Weights of a small GPT-style language model, trained from scratch on English Wikipedia: embeddings untied during training.
Each number is 128 + 32 x the weight over its row's rms, rounded and kept within 0 to 255. Layers, rows and columns count from 0. Numbers have three digits each. The size before them is the row's rms in percent of the matrix's.

# layer 6 MLP gate, 704x256, rms 0.167, rows 543-651, columns 128-255
099:114125141126141096091106139120119072119048145117091171125151105153195165170128130152120120136164118141131191156105103169175145166148126107146121148154100180147152133107091076114098154173083049150092166129142156131115087157117188083110143140097172060146122065144096192172124106170204083159124173127141149121089125143185083126085175156137120062130152134125121115147137067105137132140190
096:172113128091176115113118117164147144155092155111132094108129122160061097102097139100083137178109136111127153116151099072153105154086121130171105106110140083146103129185157129098146189143086176144111148150119169168152060067088132067205165161169104124112136126162157137110143111159145115131122150120174098119113110137175138116106138147160152105166143096192081096153185070166107113130195
100:165132113112120111041094156182117142105121180127030083151137085072096107098101099046120127191157157121124103128137142124119132187131119110108169084173104123116168107103089156161135183154138115096158075136111085120085142102073160132103108195115100156086150196168082117150145157152116131106076151170121195164138078093119160117122121119131151087176160179148132119118153120163190103115101
103:184150128097117124084137090120153119078166092078127167081096121098150163096098140104172125122108128098177152139127137117158116152119156154135114111156111136092071172124100102123127128168117147169119105111126080126118170116102166199140109082087119125134149105108085157188120143067083134112157099037116069087105151067196132108180136101120142110151131102077112135191201127114126179196160
102:166089100115128149160158155124144162111109097144145128125156137105128218123133203119107118135082111157147065140120134114151136140131129146095103099178084103094177113096160135083098124107134052099130120155177078152145169169112108188054132120119109095071069120168120093154219155142149161093134132128135139092157144105071134157114090080199109122116129147145127120168134134103118108106145
098:156165163137134125129153177077098101134115192191128126122083088098140138199104118162121131102087131126139120113127186134095170167192113139147151123125086093130148077106110188154105108137136128097146130079106066112176130061117151141138189100088092105157109140190087131144130151114115078133093157070122121114145114132150160170179158136136129078165172070143143106085108101123104123121143
098:159147105139171137111115135098123097145091127166152150173165080154156143185118130162115161077131120129110110205087097142059110158101141127167127110195123140193146112161126111149118120179151132152134137113118121154189175174120103139134178150121121080066125142138113092149088147112134145161132116133161097169132161164151113125039058218128087120097152105150150154097113121076078090167227
102:116050066098149104078049132090124105068094150094113107119080145163092112191139131122137155139133133161106138195106116124130055136137120152070100142072149117091100089128131140122112123091180169131127137099092074160073105151172107146165132205145109146107198080124105145122141148109144073087076153160076166115110127174163142153121115117138096182098183179107148099139151140154132145124137
101:154095140079148128096115141065146082115110144145081102113155100101068082149082070116134168141059102095185105136162083123154143094098125157169159099070160107107068077110139145178158138144153085117139100164144141150114140143117127134170129097159143131160099112097128174103096162116102117100128141096177160149127129158196104120140098067110111110118127162160136146155199161148159133180145
103:202139170109147150105132096120158129126174081158191151143091168064127123135189191140082161120190115086136150149057126115131175157096160148085105143159132087114088126154086105128087178101127127119102116142130132089130083112108151121113108153093180120180179119130087051092106145109118110103102161200106095138106063125217133162099187104132091071097111124140149137077098130135174130124111
102:158122110093078138173056179105195137115146110114135129134149083142109098135139103127144114191128072143083100036117123149108128066126122162075129156113094113045077135107123104173145134123186131164137142130110133141154094188132093163135123122140078131114102086174160132178113088181121130140190169155133120135105144165107174104131159144124131104115123106107060107110113041118193085137111
095:139122080143100230123175112075140143101107180109085145130106103132105183103161128152107168126103166122170148158153119092114107155139178133128145125155086124144091103085133120120071128130103056153103171133109155125155115138167119106126117140132121070110130134059099070133086099075187131148137125160118099153116123111113187169125129122134096172106185121074132153082174125156134112153166
099:075135140128098144176096157172089067138159191131106146140079121168145104099128110110114115112133128160131169109176132107106137140152149118152178114130142079129075146092150092118156236148085185072091166143148102078113073177145118142125192114170063155124116071145137095156112178165160108109122129120141168104136105113154139092121147159069106122148119176180158165135100128091138147150149
095:117158137118097120091105089133102135110128062126163097094175136076093099102117125168067166133083149178097146171086178081141101162143180124168137093130108139172185160065185124170099148106132101086138161130109117071158139138130084138139160143133166183092115093111107145127126158114106087115094106096182186176128089141151088124171098081116089126166091111125093149135149111137176101123069
100:122167125105158172055128119127075136156171095162118152144137086144142130140089113160134105094152127137138155095103085155136143130100148127157124136131132112084184072173100097139077166138038149139140162136182097115093091079105132152141197135151090156147127148119117195125096089144171089186186163195159132104122065156110190056096148154127147148141148107088146111099114153108156178141086
099:127161110148185142164139154185148180134137116127112155067173124115151097150087131160152171199140146155116117176087168164092134124113128115168119142148137134124212098080143138140176183143138099078117141126134140178066150144113135154101151147159116105157157140159092100140135130069101148093100116174153176118143105158164123086134135101145159163194197090110129120155184157131153182150164
105:094168137159164138162159128175096117164126143118150088116108130144123136100148166154159160108169145094181143158117137126144145060181097139104123183121116098104172109139152138160076097106112132135116154138103120152093121167118115200085164148116119119168122140127126173094111141163097125162142137157185138111129129181144169134162092142133156127128125157072158134144126199152104128180191
101:092090129133087122107130169102166164110102146171110076095159123135158074113161071177069162156142115131169120120169199073130142158165197124193100146118115069096150100124104192170096119123147131166178108133151131053036124196145145155152144157083090096112087103150160172159109108131140173119152209173185070127089120165129118129093155157107094121132104136130158121104167155114110175158103
101:088120111158142103181073146127103158141169130141159101222110101086174204113152096146127132088111135108102122145099134149109186090158118114087133188073144173178121126194139164070157083168114166140118095109091151108150164170129115138074186117117138121103097186105052108079169157095192163103115097108141104100112108146136167124085168127134102101082135128165112083091141149178151119143160
099:126173106151126114147093137132163176173133146140158142130198130152147148167102153137166146168075112113128098095172199099113178147128148099120135102127065146142125117097106130110150129046145089110114144194147152127101117192094113105075191142159085012135132123115164200149146066114138121057124138133111107142073087107137153161091145149124060196188075193159155104158112106158135144090119
095:136120081100166094114095129119111179109162135130096120116140156084140142075136121129106076088062141145088128133164138143082091113164165133192148129141111115146112159101146161084183161083053184095136129102111113118107146171097109131168038207060113175195083070162127119161122085140135098152066076092106125162100120156187076112107129092153130166111134071091111121149131077153098139136122
095:160145091143115085145111108189197159123124136196128110112129113081134189104128093090200106079095178088150135098125129076166125097046122068166092156119168152170096127095119150209148103134076186134169141065140117089144075122172115140110204103135084139150137128146075083137133138152136171116098099127183111168129074152099152090116092104071091099158078134091132206161090183078155106145109
109:134136174059128147138153111094106127133141140103129089063099123151170116096156141091124125120122084099095084139081164176132116145131074167090157164135153125176124066086132101146159097193077109131149164067136160081133153141136128145126108132157100160134119151137154142111081153166135101145092156142151103097161085116189144076121132148138150181122131194133193152082099062122120142122147
102:125107153156129121146131149168064069212064125113161166106117119082191209151082178147131170110076157114121113113144124124150097129100140162145074166080130109094063166171140149139150109132121149133172168149153119118120175149117141134167060156164139171163149160130102116130172110159107108153126107096125123148126089143081137083125109177113101139168128089112147085177167106029110091099160
100:117153094099148116121153104109176122076100156126110127145083167154164149056142130089135190150158198140154154099141089118131208109081134148131112137119088086101117166130106132151100146173075146110133084139078125145124134143156087177125061127124116183121122191070120127136179170154126138121132166144105170092085121083120138144169116151160151106129105172162170203129171057137197178142104
092:107062065163181105082115150093097160135176101134125116171104158135055116081148090116167120171129101169111143124140111118159119122197103177096166118137176131107121075116100175136099108155186110081077161086133145098070097117122145145135092126146142137116097100111073139187141146125105116151182144188106191138142069100112187110128197095113122116173101134146180134151136105159138155122167
102:094107162160119087133162088105122108103079131085137150136137201135146063158129174194155118051124084071128153143193114157091161119127040113100097132155138060156122159112094160179112124114100171084124194059107138110136134107157080185163092093200122103156145104144092151153129093184136125149131188128151130146175093175121120138140144143120132095106143116144171125154113106125100115145053
096:191116115162165095134128122096156111148154111157090119165131180121116082162127148153195177069185145158106073129139107131097166112113145143151089125099121179171133184132172158131103040149123063138124144096131148131066094171129167192129103058078141116127087121096124154178135083135138118084126130126122151145113100157166136145084112135120153109097126072114102136155122148089118133154145
101:132186066149173133148130114161127182111092130115170155147117142101135120142132129124098112138106111154083118162138113140133120198176170137089134148188094158142138067092149129071091179087110114127191136084128121122114138102097135219139163058120127154164126136101140098145051146166140092171140124082165090118041104152062085136143104118137106142112110094148126121149108140097093168147119
103:147138111151134122126106117081085090121133119101065083086186119137132148221165124139185169159144107099148114066171108199155109128089159134162125153090099146118178135097138094172148115139148058134212108113142150117131090096125125093168102105140106147125125125174087144114090118100191159117149117116073140174165111127054083104146086112138088137159138141100085117120154151106112132153145
101:117077148123142086094145104111112126202080088121100131171135099083099123140115128089151073110091083129131137140075130157067122076157137177081134108106128067159133111086062195168169216140136112165137131157165147128168157132169109159120140124095095162137073103119136105132127136123170099107107126166069111151153097115131112160083163125087104144149120102138107139046131129104145180138119
106:118150093071131149087208121125141090141178128093153163123160147144129120155107127116123142070075151124048124103133146156117114058138119115084113151142123147151111120163106148064142124088198120096182137087163158146087154121118113144135144096169146094075094127127089120123155091149094139156106098150116137047172089160169171134142111186157094147119106167145079116131132111084121092135146
099:115089165159133131130146173112059109123192140089154101161061140133144082147107116078127151100145165114138162077074138154123116106166115085113098165155108122145106097121189107121173179174146171127110096158095135169078149088154060115102179182117137116112128120144137057174189114126132111079156171102127154142172148142115155159115131079183160144113160051128141160133124084121207138125175
099:184175164106133178135120135144176171148149104076150093117113114081142139149106155166139149116123185143180109154102153132108176053129205186160164068135114162137072093092124105106141177094168154180168155094147143058135086136157158099104152129126195128117082132143176118161144115103138145098097112123118118171065099153164085156113151112094199149199091161161103135121080141177127092122106
102:124129069097052150163135140171183154060183107186147148110151101121150174119119161127163126093161136169153141109134063165145138105126102100137135142116129109170136147147148154125137123176092071122115062139101134191135135098147143159124160128109145141128118124188139128124099204170145101141118123195139165141143118142093129135069126069132111159089133134095208079129204136121148138131131
101:099139149138122128143155105129093085114144130114135164167107111161131148181153143107124133179070171171141142107199181178150104129146167058118139179104122148127121114136130131180094112198092124069119085045135107153123091180089150090127168136121149113122088059126103140135101113087075131114102151086179139101148134115125111149169092153152077069105162086129158138156111122094159224150108
101:076094189111114099181101164111130119135147047151115172143072132151129143147051144181142157050210127153056140152109162112101131109095111134121156113215146134141139173094121095133163182159112195108158117077041105148149131123132122117116116093156122139111156132088077168036114125133113130090125155120129124105155156101140162145133167115197175071127149129085128131204191166131179154114114
102:112132084101151157129134131076150121073098106126164193120138135121101125191149133094123168146072174157113104130137163080179109183127131155128142109140165150101136131073136134179069096157155109104134100152074129131132172109106101079185135109153148088073146065162115135172092145130137128125117098092127190112068101091139153142096091120135137135083139122139126156127055070113156157135185
102:110101177142135160106159182098121084122141176136129133149118118119123164107096154174081154150153133169138097114075116124184123136127131147113106150084169160160090089050167172096172219153116110153087128083096106046101160145164068125154165115160115199110133122139116164108118082108150183083083101099069125134165076057154110115188170097146150117132165149192116093206169102096102165137153
099:104087152136136184110136070066157120151149115142121141168128155089092150176140125082125090131177125150110158130095176129106207117116083151114130130100115116125119068188075116111134144177106160109135142150143065116099089161138136093143093098109187078129132056153150155087062122148116071102092162169044149131137123100158128163105136108185115145156140073150084114119127097113161165098149
097:160151084110173130122118151106145175128112145175105103089138144126122063095119164168151116127112124123140081106114100100113093171160134149132053137168073180092145112084107097174119135108099191161120097155143099193110132115122140180147139075164133083095188173185107089163079176111146132143199116116137099146087137105117132124120125098168062135138124107082121157164196117176107167168143
098:164145112144145148206083168183150085160158145159166163169117076142130140122098173137084100150130148100100152082117117155115080107179107173145141141135094151105124135179152191093120161101090086167155193158113128112122112165140114106136081054160130140095107121055145114124149086127155109050185132155100137150166181184105129133137150159134127082080118122078168072128120122122189110149137
106:098064131116081128184079127061133177078141088110158175088136149127100152184100146102084122108146140094186091107110157113108138145156159186179107133171106118170070121112127112126110138121160087146132064143153108158114146135096113198111102121136059229109100151132174118158135140120133124158067134106157165103079139065174153129138122176124145132180064102090061104189126143095170124150202
099:167101146117130130130137114139135138180103090137100138127077079134133160154107041101116128143029097125174129163109150092116145160181121190145141092110126070134144103118154125137186118119152132050081137130172123102165179137109100191120117167129154074134135116139079110157138144141171088149155099170148137093103117099125105129102148134127195152177114105109117131143108136107071132154097
103:123142110165146156118120068139105115133078103154166172046149134157107141121063150114154148178077177182097153151096105115113123113100131093048143078080131123096133102185131140178169151134115122178110102100072149114092187088180120099134168164115169143176129148176122168142128161185150131076148145125097111132072126100147140139127149164132176142124144123102100124115147152085156127097150
095:090112152108178115119081133142110162144129110084062066171079137119092055122175082102070176142086133117120141145191133157094136141118054125118124097112139103160143095102107136118166097168120144054095080101077103154092111115129092197116143139127159202164083169080188112110166171092089133147134137183166127096143089162117136096155118094108172119123151100092158105127148189026113117150060
101:134145141167126155089073083103120136129108171095161113071151100086160145121152095159049167171157143068051163141148133131125165069147126081106125095092127118149150154086137154146180166076113166079163147157155143126149148058104121142130131115097076127127141195191152133144151154083112129049137162137087159111126092104077094157156068115153188070103116183159096161129114075101106141142085
104:091162109148146141102133129128159130165156145135123130169091108144183106142162142162145139101150109157111133095124156135134207067112166163110109171174146088151117114147113136078134139118088118145115088154176158127133133163144162105120069107084115112075135130138175124174159142240111132152120144160092140144157123144165181106112092153137141128089107132076141120181064142142200122142151
100:101143174158165121099137120072109116137158127141152183138148124139129098086140213091136113104125130128114087086155175177166120136109153104151110099162146077165108106110149107134158094137136130148105124117137109098120157118074139190154093121112108129115164179172092186078076125090095110205082135120142085132083185159161081173094064103090129100115119173137085149151151167161108109127172
097:157078171131142124155075124156144148117124130115142125099173088085203144116163109092093189142116113170112122107145128192160105120099167134127215067122142130173114184075124143102169109122106120158090046147116131136128128081169108125124153076130172112124105153154123092121128116058148147102116151134148142113095099140112122102139122134167106144093118152136165074140130187078170159141133
101:173133117100145118110149125134134096125087116109159129111110092079042133113129098132134175122073211090131128128115112156103097137093092147115082148129120172139071128108133213164089181109114093119185097169089120188175130155120073097099134153156170149161066085148085114135103112128137109157118058163125105123145138110110112202139116090173087180140113174087098145126150148118089118141129
104:137154162114191204110122140109167123097113136149051134135095136065115181056065115118122100123117123148091089158108165158172089104120139082152166183107140120092170160168133112113198162142104142103164079112144051095086178115166098107155167097158128128091169158134141103160113110173138133173143120121101129156095107152086136101094140121121165107119090056150108158075113107174104092207142
103:098118058076169131058076098116095128129146179121146157165167085058087155160191158146089134133154123105122149159150150129166093165102071125070130164132092124126123145069158062142138153075126137150156139071142128074111162172109138178143107123133034141117124103157160128127180129138134107087086132168138053113086081122157150148123122153112157116124133123144112104117186178109124149151149
099:132124137127154065091125105105082115124085124122117116105148139079150191116160159137161152149125143164127120122119131120142223170054164116116105093166174121124149122055096151070115176170098126097101172108152164109139119137134105122110123152098143202127147129168218122163156138176096142138128163148144169086108120166116115068152172142119147058075163105147095085149142116125146151100143
099:138168129090148162064155130104117190123118128186134083131136052140106165129175107111083143121063099138177084126164147158141173137112122126131108127107158112164121120110123062157128097130140190158123102104135127158117120162137136154116101179151188075117109174137068172165116174158134102084107144163167114113133133124130131157094145179126148117097137152086065095107136162117117153149172
097:117174107064142169143117145112130122149169131101150113143133148078131133037139101137116086140134095108099177101025155123135158110083099139109140120173124145146094152178098123151141194070136108073143122141194122156122160162165105068135117180074080128151100174128105152164169114104136109127115133122129127139112142136126149137137120208046083169097150106118080058164115169118107133117088
103:164125087140115098103137074121130103110120141070155089073077180153124166161071163126130146110108135053090125091099086078098105151148129183173130147118150108205099134141123103183078152087115120082173113179120088124093115101083142169108140143144120152132170130146153166139144095150116131080110134106107098195119120139083155104163134117147140125152167161176158113160168132090203145189138
098:157143086096174102110169198115073049163116117111127106134141115125122211160123088102131134112143115105096188106081184112130168074133105124180137154166087159122164143147115130148137153098121163144095116110117117088116105110080116112070128125171108141155180153087124122095151126139143156074132184116147145138113158149129081098147140095115083149131053150082154193070224195079143157212106
100:125124115171148150166126134096159085135130118128062181128136072156089146181129107144141106148155102130169185135082144132106121181149168109165136190144142075189146121076167154114120193115150151104089164155126141137099150132089154139144147119137145137077094152139160142047142107159109094130111168107079121148078165066124102106076104095048087129094079098131145079071117103149137135179166
102:107142088127154134077121160173114140093157160091109113143125131138117059095086083168100154134076116135132156139112093141103075085130105182121115154126167097126112147151132122157148014134197122126110102111067167118134151103190179127167163094132148129102110132162121087181201144146086153100112162125115129104148120175125073086103130095097088079166147104091116070101137086077143202077214
104:152131122149146073100150141177079165098070172142173153106099074113104199197150139092158100074150164134121148096158162158213149099092127105129113137132180065108077137081159129134157168147156154191104147164145125142147162121141126168136163100113151116171144137071140102138094067137134184115147129129135145120128129124162104127098120113178106168125149081092190076140057173109207111119098
102:127094131161139098048104168139176090135093102119172182118132121100123159193141134177130104150124122114159201158132145126114171138083086157133127148168133123112174122136168110137103144085178062111065113075140135107073105078054103133163127101197127098123106042114104129073174143154157123130115104088188135196125122117128125107159130178121164078105112111068100116165145101170167107132105
099:090128133148110127079142081125155128144117125163176126110082149114098084125108187152154160133084060123143113108129104169120171113145098163195144134162137151097147138142122135106082143160133097051151121099105089102107064135125157156100076131170113113124134168152129089164169139063099126092110066106134109112097132111173135222129091085146137184147158098122082112100089083134108144101125
104:116066189109151179100098084137106131158125101129132114189100135092108115077130139104100100087106083157133115127109149117102153149144094140149107124101097143110185123131171111160151122146207118242149133181141152166155152152101130091129087109091136118102101141118106133107120128187145152122145165101148181130123119103156100081105119142144124075167144134133227126193102144110099072097083
096:113102121117110113100116132112136068125236130094161106148161170154074184111133159135123150145100143100164168072123141152154166170175107095086100150166161133171079140061078158170179122116093163105081108056130110097127195150190105154103163125155152089124047108141081139128105143119147102127110073131110125149171087115203149141133113131094117042086102149133151124141145096107160149128124
093:138139102154103166046126160115082140094122116104163073086092111140165159121075135133186122117137138163125070149122139152187134134142112164141079146124140218156092110128118146125104080115170096156113112111169064165130075137092161191133188113092188119160089128137069196107155134131124152149174105146112180140100135163108125121150133113124179148150177108113131087139115110128115111128155
101:118148212121122130109164131171194110123113141173114101079076128180142107163113108075164140131165182196155143116135136146064131113107075128171156128136110127089138115156142158154114158162117170125125160093076225165097119133120119163145117176111125141167130112200130139138155144126107142119104186152139117090178159138142162138151092137067186107144164103137120128129162112123096177121085
098:093194190127125174107141129105130132182165054072091140146134102124170058176088110142110094084168138165144118170160160147143170113189142106125152153084116095148149146110137119150184101124140120079108151130137153114117161129148141110141138117118096125071108179115139137096197210098082181102125090078133155136163095123132135119155163114117099066168130127162089080162106109118120025158107
101:089116096123153127142110131083090182171119125090165171110171143057130085133161143106108157120133101149078114152102076128187100127087127093112147148130097092170126150142108153117064110115088143142068155115154158158110187082114107166133077122150094128092089063168149119161116139188122128158149118118066072134143087113154145079136140041205142197164173141156065155104163157194138117108082
102:214145140093182161141139142102129161046165108104100110114075112147142102064071063080190072160100086052174156122109133137094107168143115122097101124120088045131153120164107111146123123125134113092124127085125102149127155161109111161149107104185098090126113141123123141153158110149144162171139185144110145107138119149090125104162134132141097181125113136126093107139115114089113155126169
095:116157154102157138104066106139160105124178210185098126125201129088140143138136138115058099129118088138091162111148120188097122170129151145163079143133125124145129193193089137142142074128112088105109170142169186106150136110137154125153149149122090202162111086157118087185117131127100140173087127127168074162156168135138142144129140070172085132163122136099170214152177116118142102071099
101:110164124177180103101147143118148166111125157125130119089151097114176103093117141136165112074062106162142139143146117169063149158140113147151102130156124112130133164096140139140131173181080136111156149147067171138112150180097095094091158144184141130172137132128154071154150144123121114118195184070138126137108113167116144081130157132137124112147134092075172144132158136171155162163125
099:138146076139119123104092083182159123094115094122162067143087142147150127166107138123120099106132104137109139105114111130087113142115100160083184038093208130158167147090085114095182112144135093138084162129111089155133159126153131131128169143123141146116157117086079168124080116205130099139194148066140120168184088083187057132134064115109141134172103152129133172122128116089102078118160
100:139106113116180069055137109075131101129185128139032093152125109080098123136113130162117160173108155152158136107119145128115112157086160122139097144165133109123129132152143097126102163118159047106138118107107121122136110085076103114137126064117131105179155132150138167120129125159088113185093037080116074171141103182147143136166063116119083169166137084164131086110104103172138066142142
101:125153139155168109133121159138141145166126129188139095090131098084120150120168177128147108182172193108101183159140147102088121093121100145121124113140104081161081145156144148151183164159130187194159118141155077070129110102163120152147107168130195099101122116098154114105097105131119109123111136144101084151080105150141129105172148114087132171179122128131100123174142117065100164084161
102:117174156164140150123143139103092093029083206155105120129138113080110165098063093174082105151111127113144127078100129192133125090136090146194130092127089141099114136090162111103114146130145113122136165140115100125163073155140134147132097141152192073085128166111155071122140091138116124139137117178134091108108141142127108087117143152161075144179108150087114141142147089134079119199147
101:137156152126160154142137099034136138084157087170174127130133139119116131126126087100179151065118171175226108127188113117096117117140197184153143115136138140111148088128085121106115121161117121071144130109199139073115099104141078171085100135183050178163096149210113129122097133159118099129158153147143188177145120118138110120089177115164089071134114073142151152104150162134153113137112
100:108134096115148131144100145077154110168168103097165128078170188066165100118125126148109148146135162158133121126097149068091159133181099149136124097162146099133100130117125125100160170151190116134090112099144079132127160068191100186160110137114068149087083082144132101077123089121103093126164149121114113151137084107145130164192154159110113166063116118117111197148061158136170104148130
105:121118116107112124132137091081119065107114133128074132113130159110176162167165181167100131154122141162164118168094122116121067143125156209120165142080123087111158086096171130130135101111171123081130070156101122167117127116115141138071140137085153148090133108114084126106151144155151140149135135108146102132094142170122083112096108092102117226136132135137130125119096148106100150158165
100:093120132166110106124194105127116136127184138101087180117134093102085141082122144128116123127161144154131104103139128156178187187168155165072137125159122201128077132102061134193107171135141123046093124145136116138107123107107134116135098141101057106084151115205195162064119163100104085091117181122156143124107122110054090135083164080150071105108098135119154180087138071120119125135151
101:160152090089149170081184085136068128138088061154119074143072169156170093137114141134087129051146173114131109142157171108107133162137103154117139176101091190196099118145172179132116121146169097115134117165135127130139140105114148193149115138149171055135152176148182080104157124105077157181181111145148135105185131171099067137169177112167124126139129130150128095126153107046137142156160
096:198176118106230134087133123110098049132129170131199098093129091066108149144170142144141093116148151086150094059143214114082144119160138076111100103133149205139096141109129105120114145134149093100112126162102123086106085116131090124133105126118091123094128115165127086168135121179138118095158156116126181171117156117121179143149154145124115156190160129130167198091152164168093151128110
100:086133119065127146139109103111128054170107099148147110105131138122118140124104211156093085142083114150143127103124157155093141127182094132176137115092174134109139162097124099115181174162214123141020095145138105124157124136139117137189116118163171172173155114149146108139113122172106152200134162075173108098114147101191155130162114139142101117163084101152113109089118173160119189115079
104:120117130145169145167111109124115123152152163148118110096066122130118142154130155146101125123123147155092076174158136087123128080151077148156126163131185108080099095098173109167119093113114170148176126161206159171152121084123118125174101090149122110149144154095087178084152178139117152145140150178085182159166124176180139130149141132131071111137153144136112076145096070117139173173131
101:110165111189083111077163155098173155183137098113139165078124086133110164137098173126099144136133108151117172157137065133156128125121084115161105118113112083147112159156119127173090125143095083092155062140164093142104155105138117151115188203126098129128088193082107154055147154130146134166112170105160109173140128127221123128135132179168127127157130152133127148137157071130170096145190
097:129106156103181081112098155139084107156121118091140132120147155138107129111077124155103102153116135093157118157103141130098159188161136121182145049162137134151155137109158138072109140160128074103116141114114133107147214130171150098116169134106068147143143097161081113101153079112042130105169095172124089088086137114161138144132098130168144095157151115170107106154126181077092185130182
099:135154119123150109103121211111144102170099121167129086102117196114100130055160218095190083171115153161136148145134112128149215150141163103156142139086130099086169126125145138150135154087133164117167141124074141114136131120158102099118109099127069109130033139155134184177128102139116121095111155090118110106138145064131137166131105151127083132169125095110107132141190138106103120114126
098:237059090119089122109100129125125092097121101135117097080142139161099112117095103145137112059095096154097159036184129151091129096131060098117118107146157143158130135151148187158098133133111155182060126145184207101078118097122088226120145117130095119134118135134165172195105135141117046130175125084161106114083075094112118127126109154135112119144097124086151138158135137132100107145118
098:109174101116108111146136125106155101125163095154197148144198079089130126115153133170089148129120108128163148100178113076120124072138093088173151122137160102114139113166149135167149149132123106129145154135137116074148071175147060123165188150177127124171152162093154177177172045161184091117127139153145103120177129108152143102193112104198145156123159136132146201149158067163092133135115
100:152143168116157116099143092100176091166147128131156054096158070078092128207118185191172101111126128150094107157132078135159134146073114138181059149163108101157172119135064094126104178084130123159152143168146156096104175096147131132115143117104078138160128145129143130129100132109076152144106112094134115129118143078170073114076132129098103128120165150122146098122120135088168115152114
101:084116132087164132107110132096087187123134034099174093086125120230120167127102117091118092162095085080130114156158118142180119185151101177115158109097153086140121124075086114104228154065120113122166137125129151091168118152183124075082106143145190152091139096087115068173122172108130145168125187105136063102140162116155142114166199152161128111115132108126160107158172124069142114151165
100:172108147167188108114146174117117103122058115097155124120099106135080183194159142119152127168113119148106137050119142076029103100133116142133101130104113154218133115156124137184125091084107178200175123083181150088169105101128101117120086142134080098115127073125122097113165123142155072166094167150155118164083123143133147123097195148146134177127149110167090125132114163122096171093103
096:169145134173153148139110118108124097112126128106095119114147185127132103125092147141131111145117207146170142093141121122111138065112100099091096105140145139079125113225068121154104189144089121150189106143114129111138136151111131128161146139152168082125092104111088146071154119083139106156157092142137072124176173175156107131133166161140111129198093128091156094110127105144181125123209
096:150188135131073117134187135133141141109151137117128117138112092141127150140138123167112154125154173103110159125079070078164136119126147139150085092119084160128098128105159131206132086066100072102121133130201046169178166171072126109077060185098127158081122150126109193142167153110169118140151165115098117161130106088128104140113173103169092134154166075110125109157157075148157080119102
101:113160128144128088128206144144078108131210115088112103032107097125180141133129118184120116120135091114154075159089134130155214140152106046108149134129147127160106114120140177124124108095134128130098127119114131118148125146149190118196149169117136110100136173130174159164150156122142136138181099161154164159100059148130162104137111130220112110142114132105161193162179126176090098118089
093:127093156134099057085085104123130154164114121084133152088148136161121150132168093165156123072144124129169077156055171160073126058089117160159118121119137130149144166056123142110103143128142130137164155140145099134156090146100149106172125078154095104110139144117113135185141059069100114122170139093133139175056072127167141172086059092094150139216158152170085115166126142103132161118070
100:105129164173140101109110140108092114173170075182137095079157127111064080143185159135149138166151093137083166161088172113092114113089110112162140177091088136164133124137150122114125089152130208139202149128152147065081140139135152137133143091135146139145129183142162144128099190140121171103156098123111131113164118088106128159081116145185142113120133131173107108126117140105150140163102
099:079115124096079147105086192099126135098136175091156161101114094145131157108132164147120144202131127102172156124149170150149120121123112076191094157195093075137159125063060131168076146205079145113124134166067145084131130130108111061117168124161090126161149108118083170201090108071099143164150120137129093058157131096154169111122108098142121111142154057133159132149078101116102131137132
099:179117141147128137077159134132128148163112132119144185101154062160169147111086168112186127204163115115145130043140092177079122112083121141144101146167143162086153127127105100171123087123096143147131133106128146088126186109152121123120094093135109140158118216187106238105125134160117107177099087108115131148130124179109092127110178140131111087164143109119163089154145118137157197110178
099:136168134071167129080120100154129173165161166146150118161126108138126128125156131073131143086150111104113100113063204029159143150094142196151094112137090193183108132135176132142133153169192177178050104082096079067104155114121124138117115104137132111134227122126070111078128098132115109168151085122163109132135146090095100185124191153148089155124097102122106128101087105119119148110094
097:154154091107185161150134127091171146094067139121116119073075161082153114166134144118137149123137155162108108073101147075142126163081154137121086103127129132131082096200160076050157172164048167166120097168129190141141080152188125110187115145094087085136077111126149136089120086115164125170136165156206096144082080174142132180120170099146121074139158107151135164123120108134095160126159
100:142122093124138129099141161144128158170095131108146097141110055127134114099143147099122119128115068118198149126109079102140144172138104152128151175142150103089084118102152160091148201108138136144142126145125117109090167142082138100135087117094225116134177168054155095111136046163065168144146144100192105157107142123175163112157077114184168158189088147117129137144152164097141176109133
093:131085120189188136136112130081114132073139140106157090151107077121134136096202159101107149105141099083087129079152089133119105116137154127128148138161203141101176114095148150151069113153095126110106165111150103130072102079110067087187130125180110127097106133155088146068099135155152086113158181118123104156164109123151161098132151077127105173156089116164147155165148126154110162126125
101:106113123122139108061125113077124085157115086123103102137155128144099097113150120116143150129094126113111145136097109088087144097192179148086136096118134103123140104089137176095141161113133109181109146060125142136158178181093093127154146141111131138122136125079120114182149141156140184150168138085230127157131138122164168108105136112142122117135149134080137106149107154069167110120124
095:125101155142206171161188168144106139090082133100167141120126110143098122184175159082153133147100151089124075197157160143162097102148114210147136110108154080123163176168087112107146177104059131126133112161181080146157196148146129131123102191122128059109146167138125066111091154126148107102105134168098109071130133130107135117211120062166113202098179098101157114142101154102091127137105
100:146125131140174104100164122190120139133124124201058127085096094098176198136086140130093170091126079188090143167138134133152129149097108121131139113140093153140154097117089127183119106124110165120073136218151137178146191155139184118148133127110145055064102181088101157080136162124145118150120138159123134194072081171130145082088121111159140124163083077129134130163166099131092130149137
098:123098115105117130134101140146115129185152167077175105132120184148172118113161088082148107125115135158095174097163103152124136108157091098177110167159174137186107150081175156069094192149100075090139120115113070119152107082182138152088140107130138119149114106097126094159121161115114096121127092085090077138148101147096047133134153167186128133057171067095136152101151152132088119097135
104:124111173140165128066206084136180127065079046162140122101122110110144102083102176131113109085073169102153087106122105164102165089079137179122152132129147146094118161130119190119147158080189112113101122174107125162148125163099204072172144143187129134155128143134104125119194128069094099108117073118143133177163173127139101174117078158148113076150148146147142107114102085123072162136114
098:154101135162117128101134149111081139114113106161179115135139139177106104205177155143152123092046144086122151081163145135125091163088131094128153139099138130153124186139137185104119145101049181114172107125105161162156105134170125177078135189177155155117050133121187147066170096132121134146116103137148150124137148122189146097134119122137131106118114147145143126154137035097179101138097